Each number is 128 + 32 x the weight over its row's rms, rounded and kept within 0 to 255. Layers, rows and columns count from 0. Numbers have three digits each. The size before them is the row's rms in percent of the matrix's.

# down: layer 11 MLP down (transposed), 1536x384, rms 0.101, rows 1131-1155, columns 0-127
# up: layer 11 MLP up, 1536x384, rms 0.103, rows 1132-1155, columns 0-127
down1131 096:133087121134105104125167196136143141121133098140142083171120131114105115158176107217124186083139168133128136089159118107100062115134104165137119162128145097129162103120159143117152110113108115152106095093230109143091104086116118064164178151118171110106103080130152123100079181129158144126181184128160127135149187171143135091093137205131119106136111146155117104149139109117107126133139
up1132 099:140097121109171102069029128128090101119104062122095152135116090100117050091124089148174156135146139149080106059140113153092129120124122122055097117114072122086077130130151096134146123091089142127081124112144132166107099089156094083098084175113160161099121186109078056131112181203141150126165096092140134147126093063111115207198135163108117100115132134137142114137165130103172169120158
down1132 100:155068160059147143111120098141143095090097119111176126187114115171184185105126119135187190155133144138072158096136158103088127118104156170136119118114093225127154141076167114112129135109083129138133081088121040156125093174132162127147157141109115134105122094075151145105121128151145119151112139106141107126117160109108136137125146157094130117113093166139165101086132110101155120169108
up1133 098:173168125122074126149165101162084120133118101140060172066111081143096133111118132160095149135139123079136175174116139173082139135177129146109144121128148158116177141122110104119139147164130076114079162082120125101160130093166112107161127136138112125141203162104123103168101112141140108193193141135085187084126168064098105107104116086129145112106086121062173077081123123072127033129163
down1133 097:126175162095034090124148117122113106113131176101134142163110164150113095117105057220135070103125141132161126105132080133066072119132096148101116114174086142077112067158137111084108140133058142048098115090137177076106176144136178166156151134092142159115105106165134150104094127169121099139086154082068101135122103152159064170109140159128154150134146170125137139128092107122112114197118
up1134 097:077129072042138121164117124084140127062091165114139143099098106111116137096050204136091117113158168106144121143098119088121081126096081115157108119126113201089090120174157105132173065117112169171113161164166108155179123165208102110105092122113127082176107134227223113177128125161159141159102130139109135138118138127185071116132110112088088144116099181094091128147183145083144148106138
down1134 104:105100185126129124093118162147153057086143106111151153125106109086166152084083129087122190163199119125081133136114122147134143174157123171179092148088111134179165150159144131155126097154102143161079111099175107103145132107158089079117124102158113081164141163147158125123134102151169132164104105155078102187132117130069143089122102130122132112112166121140127195111178142166126126071182
up1135 105:191127149094156122115126151114127114160166100113158162104108117125106137097121128108120102140150104098143106123078186170190124077105134149124138184148135119145174151096129184140158112104161074120073155128088118135132102137136133133043128153130166166129060098154077122165146128093145215173159060137151137147138130157161127143060110132124186141169123080130158158165099128050115125089098
down1135 092:204131101170099134136166120173133117102175094160124169208094169166132134137160131123127092174139130094117114151143151088122184126140174101134129154134111156117141090182127120106066193134148100132108141164116125106162151136165071170167092133121123123148086134151143096138144128103131157146170151123148135155163147161077116074132116142118161139130097131145097084149149166157128080132123
up1136 095:173029112118109166114148069122226125187075164164185161157127100109149145186128135148178142087154113130124141123140127119091164178139161129147129072166122154137132145106103176123082083120200141084061098128164084135164126184109142094088108139177065109120066130161107081108107139151120118166160148091152148066107141148152145102106096125134136088076168098114174172090086101105137173126079
down1136 102:129141148126146168071145132134160136126143167136158112113105087187162127092073055154183101147085110134109116133124086138097111137113090083138092159209102096184068100129104072156176146149109149111115173128104111101112105150084118096084167089121133174140136146139206121129085090159124079170183136140125112064096141178098130099144088145069151119079100093107168131137159124177117165100144
up1137 099:102163092095123114125142113142115107141159167073122161142121138132063135132143102128115090152055120078123132180081166151150162152095132127145058146080107121139182081119113124111152089148085087157154116152153153152141133086111190108111126160069097106169181138124150155115173135148078194104116173094155185108113133070172114172138194093134133109180117034086094152083060155102131102103070
down1137 097:193163127134159068112138099147130115142146107142129098139170098146151171067122130078152133134126150128149125134129103165153144181076169100127128082152073127185090182078137149153107154113102067129171144181108116067108119125142197116151159091084116192120120128130118077133140189074152160162115150057124083190179146130056066103142154089127162168136145057078109104113127152089148184161160
up1138 098:180149127165119156137122154174096086127047137085143138150112136147173105145113088132163110129113107120086116171098146119142131142137154056093149171127121086177134123104219149145154137139062120135097118183163148161226121060075137100175063135144119130051128129096180122128150082112123089138131076127116163141150025136154115115123131057088107127166129167155146139112174170159067120147156
down1138 096:172105150123159109145156114104147131155130131080151119136176083133184092134168157162188157084181127128081089075180089097150117126152116122156106108173163122183161101105128112127144120149168090119119138128179118101128082139167144105176120105113110157090139050177124149107143136087091127150124105032110176120136117126126117197176148172174141166143137135217118089122138074095115125100055
up1139 106:150154187124071103096129181114080076170070202148146133116064148122164104160143087120054108170109130104100151132098122063119166159104153103143146129149051188115167131123085157088153161080162162141141087127115121123129135109181107162149080169141101122129108129137104127061106148164139175140159157129130177134122081149159152077159213145094097076122157163138111104124140175124075156105125
down1139 093:142055112070105162114191118057144100139183138110119158128101138108077166141161103117168205174164121154123161140141104217080109116096158102150110153157159106202108112132119154154104105198104125098101120139142157088117155122077187148098169096128173131111184111158108110124134099087087110086122192100078131137189095133141149139130149114122115133140109111078134186127176156127133145115090
up1140 094:191049138122115124119158182106169081093159163160127184128153128170083115135153125177126137152097100143083096115118117211153059129162136112127119119098122166093136118134130128169127094101134135082085140136097109123150168172092168083125147088164101153135064123125064116120102118099120185137145069090180138132130132152130093113071078139150136143092126029153094158111075113151173158124084
down1140 094:154062154151142107127073107130063140144089164109111101118149147073113118105173130179147094105115151159122155101138075089152155161114120143132093151150144143119146083206127163159154104124130154112153139140089101116157120189123135079130122147129240122178076122113147074093119147144137127143143089093125134122088141157142177065093077083133122155200132118133155160199113092085154150117161
up1141 094:096152191167148094075101128073047087179136128147155143084138096167156142141063082182109130108141105076067099127153156112152139130141066122119184152147131133094163147124154143108152152125151069130124114113075070164113173177118123134128129085099054168131137123152110086076103107127109217157152143148161129123095134117157081126155131076127209173166176111112126135137149133211169083130076
down1141 097:155119093111082101098153109112150119150087177106125113110123153165121121140148131169070073107144142208127094134085108107087174128118143180150139105123120106121099109166098130136137202185122110147157152095157088152119127108182185163143138094104171123061139123132182095120104142128071129135095096113137160154119151175128124105166119108132143135159111119164126200138127165177153076105168
up1142 089:114161132099125146147168079133152136159142122082121134131093176115140105156175143140191114214135167096112130092073143143127098147102068114150121141101112123190092134134107084100114145167143152127152117121117157147136151130175157096086030107121127133139128128131157102185124109140112100096173185131030105112104080166161112131130166110188131137107121120114097131098056081107171134133145
down1142 095:109155189130104098203194136138155085046191096142130139118134142120124120101109123139139100079133115184179110115146115069174141147140131117126146170120104211102145133104106159125142144139144078132104126075178165093120112158147164126133143125139127116130185104156157125129161124147102154116107155139154063122137158109161143121136093051065169198079129101073164155103163147099191103130111
up1143 098:126147081091104104129104137137124108136113167212073193106155066155140090169126147087148128101118102131129125094148134123111087151138111124109112128134074154105114129140143138135099152142108086139171122070128159078130124081115175119134100132130141142093071131078203091200159117161160105157155147161090129158163102117200116166114135075034163124094178152083078139142132166063132120114107
down1143 099:113107142136185125149136147153108135135170061091122179160172182107092122125117083086203138176172147135133118157106150131053112080116156139183140126120183168098152097095132094095176137138141135113094130087132108155126165177190116036121064142148159129151130083185123126091158132055192108141104135103114114111176108141063073136136106119146025148153130099114125134099073107174120143131050
up1144 107:180130099093149115115157120128166125085095109084071152081125136172115101166249126055151144189174065187136135109172089113093091113157149140102132137108130171099099067117101146156174123136152142205149153116112151107128145108122175127132145168122115103154153148152150083134126187171082141104089113106097099107119078127170080192137130158181140122172110125114110148124134160121103180103143
down1144 096:156095152126132175115149160094102123161150080094111045082137102170199158130087114087166147124156099155153092110109139079107140157135145157117175157102160179134149156130111107166135191159096161112092143129095128164166112167146165184156107073133121136128117131172180120129173104191124114090129088086164156129121080117141128152084161191144145102134121085075168151138116125118121121123119
up1145 098:136098161111123129121139152136151173159117158112140107031146106119147140119133119142144095119146042171104115123134109114156148114168145180089154114097087152176109142148118133119176125160134122147136138144093155132132153132090172126133143148143097160107163108137167153101121129115144143148115110096096163148143174110123109189138180117133086110099106187191139107130097112128153040020145
down1145 100:126186129179111159100077114139153148142146126131133132179139137044137159164112138126101183140120142140133136131129103106130142120122127130177179112081062066121134129168070145047106168103082127113117125134156143117119170120096134122141166108139121088172122109087145059145140130128165098161174159071151101100181128080080094118112218127155126130079141150108107149142094095155145102141097
up1146 108:141074128154166101126183143110139189126131116114145159079137149128128107167143150144152116109116160105102093123109150117111166189126185157087148123074119159153156129127201114126108114109123137152148129166091171137145092137132114115134142162129113077118120101136131211158107090113208187173128087138158127186145160104134174124129130092131107115108156201156147193114109114107089128077104
down1146 105:146176119148181156151163122112101160174100122105115164133071105137143086125103136104120090155066187097171074147127140086109132097146176170139144113083106156138180114166135095131158115129142115113142155132144166124122134225162143133122171145135082089112145114112176148108161137122218172128169121080178151139175144127165095061121124125101166148176124165121117162110065126086105094131136
up1147 098:143100140162143178107125085149154105162134108131179096220093131123064112114128125116099160106075138086184102166080140125121128107159095133142130097137132199118095123119173155100109132165067096126077126086154112110149105166129112143117123124158117106145185166117099151103127088098124169129154126068089120148116090159109153143069156089167146113181089122063070132109115154128162102063137
down1147 094:149128141158159147073106143100144073159121189188133163136108121107104174092094104164125038129122129099147146181117100096141192130187149115153144138119159144140154153159152063074130159143100152149081126136104151115100128088179148145165164064115138111178145165058109091079088154102122145085188154145105113167154176145148154107152127151174102145113133108119086069134125134148149131167144
up1148 092:149159077104108186147179095151135109162151135126074144099153136210151098090201088098149118095178172113033149110128132160141125151116185148143112228129133148134133118150137137153091100123092149123074161130129119120089104145184137203128149178113160083124163151124196121114119125137147121125189193126113136118090120190154160142176138163192126090206101182202086147104156149099144131136099
down1148 094:089117114106140058075110137051061176107152084165172093145099087089137181103127125146127106108119128127193083124119124133162120116109092092135154171173084065109171116124124168084135179126091102134132108144155108071100125130128113142117149083078126103140142118084093150140153144131090042157111165085187173126116122122074080160162143111103112166111168131095194114152175169128075145139101
up1149 099:104071134126141160066049096089118141116153170096184145134093084074137120129141099120192092100113187197144049199084100164116111124117111106106076112167108163106141149092147088144155175134122149070137184108132115204072172129166115117107134107119127158059083171199143115127124157069111119215113188201138117139124149135080139146153129112081109061118105133131209117134143162169144107116108
down1149 089:135133149141145089146123117116155088135114152059082068158136138167187126121117147160122147119155138181125058147146129154144126084142103154157114140163101156121131138179146137140116130155127174092105142137127100127163105086129189127138125156114118067078086132075118128136115103142110097129179137158117151199156112151112137154145106141118140098133121091153160128161171115104133113087112
up1150 104:130096056166111113112136080091095111108033102117154118145104098159151107124158117116140137119134148164108127133108159094103138112095150111099161121130116135096181096123107097136107109124086111135120162067126129138124086154114158237044125194144095135119155127120113121146125137085136121222205157139101141135156082157179171134109156142112116128111097120091137164101146065132160096110186
down1150 107:119137099145119128115139130129171176163173182057145100215120109107069069126137111117111110170165070085105153107125080125112083113136130111121116095169122191116118109090136124156132093082106098092151126086156145141131078124105154140103134076186106112104103116112163096197127162190127105127132158076095127153086070097112149175158181095130042050135089129101096144146101142148140186070101
up1151 093:060123161139077128097098157138109119123136179094120090068121083132136131158091144174119135158142084129099096152141098179146112123129128165194126142085085109083130119129142094123129169105156100158115104180156113111096067141104167146101080109126073154116151137162119106131142190173111200146161120104107131128138138212129151087045068127158158159155146128083096148160195121117134136121203
down1151 105:056133126110172137139089171173097127164121135117109155131074163125122160117097130101123086178104198115152127147115104159148181139127121114084186136196117156140165162139047106108121126140107142099145161102165119101059208153150180110133161135140183115131130197136114081161133160114165135107169171136098101079100145059132158135069163123122139079128124107093136150125103085136106101141151
up1152 098:123061098116122095067156128131161128133126121152118127094173077137101145147111131126183106095162128122140131102192210102106132103095130105104100149134162180144151178106174095084180163155168109164111169128122126121101120142139161153128126155142146131150194134133077148118127110112137161148062147095158159164104096175129139128092177109163142077165121079091108114108130196164098133144141
down1152 100:132111116142098122155161189164143163084134160116092131135162099132172156113127112152096146179087141146089091073141150155088115173146080097116070142160117117125137135108115166131104131023135197117078131141116140187152115122124114193084157127138191106168166143108141202084130156113135138130113152092131133159152161103085085157151126175114126148116110189131119124118132131149096134048131
up1153 095:082132124134122160069148107110194094192102108123079108111091204148144093054091114149153147122120147121106093133117119141117143132109151116128103133152107081125140112128150122195099105125077147088132156056116175098140113097110148119090135096201020082170109134163127114169115141116094118110102145081178128093104119081113160129114149162100135096138161103087126116174191143008089129168204
down1153 086:151158107133093146173183082139085101069153177066134144127161169133116156157189136138072099137144110160144129099188133130137119177127124143178179142158204093050077084128098152156092163162172078127072102151091127151184173123104123181161162212123099105154116087190103113105104106144124136114117113155153086147171109120128156143091074134121094172172121095084135180076073167163113187130134
up1154 097:145149152144123140042066150152118105126108143101120103135092119153107142132213111097196167214149188149159129127164114118089171099109169119092069165136093169106098123103111107091163109137151093112093173133170148119141147109102107134094057174132074100142116163141119130150143147096090126192128069113097162184149111107140101093127093143068114214091091160123086117128095105135085206156140
down1154 099:142119122176134109079102126117141131167094155064110096102120076069131156169140079140146089128135112163184109055167110125166128143134156128125128078180150184122143148120140099130135127133143132169083099173140095095144167120070142141090156166137094115133082081114064091092183154104134133101099125108169146100101129077134156188152197145129120141154107175185038157147114121166167112115194
up1155 099:132179138086191082114129105165185094128101139136085171141114132191152100146105109106131105147132136066202170147179166117100124058150156118148149179139129064118190186186133153187148102128115086180112189153134162138111135113130083134154069099130137168118099168104102168147112147156135133129098116148159102145141161082117104113057136117125137117115121119129106127133154146141112149124168
down1155 092:142128093124106118099143169052136152161088130080128048119097168159113164118122164156125134098124118106085150131096153077140164119163110183143135097116125111116135114089125086117133085118112142141178172163124113122179123159093184165217155178068143131163052108168099128177119133187147146122187109165210118124152119088105112103057121101110155143080156093165148186178129182125137114118153